Weights of a small transformer language model.
Size: 15 layers, width 192, 2 heads of 96, MLP 768 SwiGLU, vocabulary 8192, 10.5M parameters.
Architecture: LayerNorm before each block, biases, tied embeddings.
Each number is 128 + 32 x the weight over its row's rms, rounded and kept within 0 to 255. Layers, rows and columns count from 0. Numbers have three digits each. The size before them is the row's rms in percent of the matrix's.

# layer 6 MLP gate, 768x192, rms 0.197, rows 396-423, columns 96-127
107:125139094150137075067125164140103124158157132075097080070131109085107107127180193170147120130102
116:091091125119101124130110082127139153116125154075139107104151083124122135124104174151115139152120
092:159069102154144153108198029098131101126135132122097130119101123181159113148148149098167190138175
095:048106098105126131152145076087066117078182078097108139124091146079168096124144114109135081106110
102:134161168148145153111093098082057150118140168114129114111102165127073101141111196157127150180138
121:088185064119079168081159132169102099060096070096166135116136113140073191133112111181117144143215
099:105089183126185151093137133168153091072101137137026057148146131158092112118109129137063118087122
080:107145127148143128112139114170168134085113095120053128161086109159107071084124171132101110078058
078:067096146180200102114102181167171123155162105108175178170126127131084124044114140132106164185142
091:195167089108156147111131128119130141142112145050104120168098145187194144139157145111153197134134
102:111107102099120118074085077145157070094085147107125043096106129185084077083115128115111116120045
097:051157155112124113128112156137185165119141077132165140137178147122073135127089134169096093135106
092:127157153099132110117150137168106168074094126107116112080140156127036123073110067128101140110138
085:151173088155160165167130100129106161120081181140093126086117094113168116173129153097107103160095
102:119088117118081139155089060094103124153153162130155104101190175110172104122127137129141144153139
128:097108174158064111142127128119150083087114145120130148136131170130135131095164084180142113144167
096:137094073126152123150109119087144129120136097156112112116098163202129168162144172174079141132061
068:134158166130173140136115098108103109084121129195145114094157103186171167124076119118145125124101
120:148095186094118099129122130115078131103101110074141133126206182135166118139121175129099144163137
107:092097166076117143063154142146067146049144156076163151125130141156192136156128150144116169125115
103:100255102129138180130084155128114167063058099140096106161121134086151104133157140092094121083072
106:131118150068130119164170140160119150116123138163136153188120131115113132122135097087212091092127
101:066148144120111178107129210089114115100111071095153119156181172127082134103106089150163099144140
112:113119170067140112128158118138117154114168139078101114109090190129056139084063163096101116161133
116:095132109138111161122159191161112176117144148105074132143140156113099170122156116107115095021107
092:159089176104092117115129168121134136143159175151107159197150149134165200117135138124139184063101
116:123129050116124192124139114094111120126107146101115144153083121102124164127103144136164139084163
102:042144095111148129106122110156136084181100148150073185147095094179189156131108131119175082202100
# layer 6 MLP up, 768x192, rms 0.186, rows 396-423, columns 96-127
111:093126191106049174131142125125159081139090129125090206118117094085201131143166139116092147099133
114:119121141131114105132074121138122105140147091162126113180081100153143133065047147149157090116109
100:119035145092175084166150069190138179133133123105122109093102126130082113128183154146072116103137
087:129112076136083144111141063108144177049180182149057135110155106129180081107138124105096142096146
112:107147102188091137070130125102120093194130080127161108117139124110177092173138223128077094113107
120:116102089118165104165101084128174122121176116160118090122136062132121171171172139091108149134117
096:146127131164172123095119072088166160096181076125127123089151129104142174124103162192098162097086
077:118115133156107161131140073145156172119085120136134106156136177130119175136091123154096065088075
075:167133141145104135107125159139091080111231118096146109088142202160116094100120123110059180151164
093:069086179131102161134137152134161134170077116134087151135142129074119143102153188206102145146140
102:094143168143146119193014168092117113165110183093148100139096112144116143084164134108110095125080
101:161108107086112084123142141053129129131146078118031097140135100157151105148172065157154074097147
100:151076176085132111097187094102097103164077180123160159156101196130134170141145128138131123169127
083:117152144146135143124160190123169073121108075053185057187170132146126118153140196115121137143117
111:150163096105136112137172143110125165123119118112042068130091104091111111159077128116148142125089
118:180140092085037110156155052156187113067137103119136150102158129144150167120127087122062125139124
098:095155136124161110147123139146101163165115126131152129195158134050105171143165150159109110178130
066:122130131206138158161123117087146062090189139163113111147121128138186170158126073145096202153111
122:131108148108137106122145136107091120105095092148128105159071121124086078147106081063166097140103
091:155137163134162066164123182198103121079101143158053127144129129153128084082146125167154156052154
098:104066149098105142106123136180186118183171134115072148111132153051067130125089162070186123183175
107:150026023140094129185173117155126077149197163138120163149116088096123110133178144148098177070163
100:148133115181146165118065114095087160131100110117090166161136079097148050133117123144104160120131
107:084130106096147158211145150124163143149114103125135156144081091109117121099116153125085109122099
113:146081165132137064153136097136083135102123130176186123091112094144125108110118146131129123149143
093:172058094211129155145121180099151111125139157145096155086137124086173109165095160131158134153124
115:117113081126185189166068159158084153102103129138139112108148122109167126135110183171132125153140
102:196090112156131102055130146154173118129112140135129139127145147113099120136095087079141154140116
# layer 6 MLP down (transposed), 768x192, rms 0.045, rows 396-422, columns 96-127
101:184062124153160099100068119167117123179155100162175196134129124120126189157104105070111140090085
121:098141113122113147090101087125096105084116115142161120097128167122177145116102110134177142121144
093:091137086155147170165136166103086150077101135230145097118132166187206086081114104069121104126089
094:148101118105123140134054109058105118174158068158135178126149166112125145115097111137178127125143
100:103165161100138147190117155139157130097100118190086141150090106169080211098125087146114192133084
116:202126130054171126147106126163205112117144199145135185134102228164137053153071113164083156109123
108:148171097112113117106100126151137161107122156102101088168152123115145114188127183147173165176102
084:162167093124139113102194138101182119147134143131123192121121051133093152142146126128170076144113
078:067171145140183126128062154092108091147153159139118155108087072202095115115116135097084140118105
093:127198101133090124163108131130168089109124089063189094100129151131123130160165138117117142125099
101:191118092125117158154130112155132169106151155180119179050024102123173091125102052151093137101123
096:153140077144099134102147091146113167176106070077131133094099119154077084097162147085128168110161
094:182083149141094073188109150096084121106122168155170130123093118166110178164126159124105108144117
087:118081095177114137164092128085098183107074164140112147133069100163097161134118134104190094114073
105:146136157119150192135063175099096218105120107187099207077105164060124077092101093123131093167120
128:047127172109149127147087097097151128050150165176141113105170084112093074079135123119083173141154
094:124156167146110113113146118155120079065096124102096166118138107089131116167177160145119151088160
074:179162145113124090142117109133094137092096138158117074128117153137122138138157093187116148112139
119:106168143115092133138108141079132119144106175099116113083104086074129134183141111141084063131134
111:186124147141140136139112176169179159135113122172090057084132126117095148120116126129097176176135
106:152161125135173161122062102152061157148154158136179055204145090111165156033113120153056110116067
100:125110140148110139117095116110072165094106144128112138133080160160115108171158142171168105090116
097:131119143154183146063089042112150110099116155107145165122065152087186071148169160151131080160176
109:133131119114110136087171160161145133109106104112143129141092143141157104106173114196070139140123
111:121152209145156124152072126121117132098103106171118140151147147157097128119134116117134106164119
100:103168187083162117117158090095117146126131108166168146116123161176155095147100106123162164102126
109:075202155110142088158095165089133099125143124183177120088158160133131115130169179123070106130130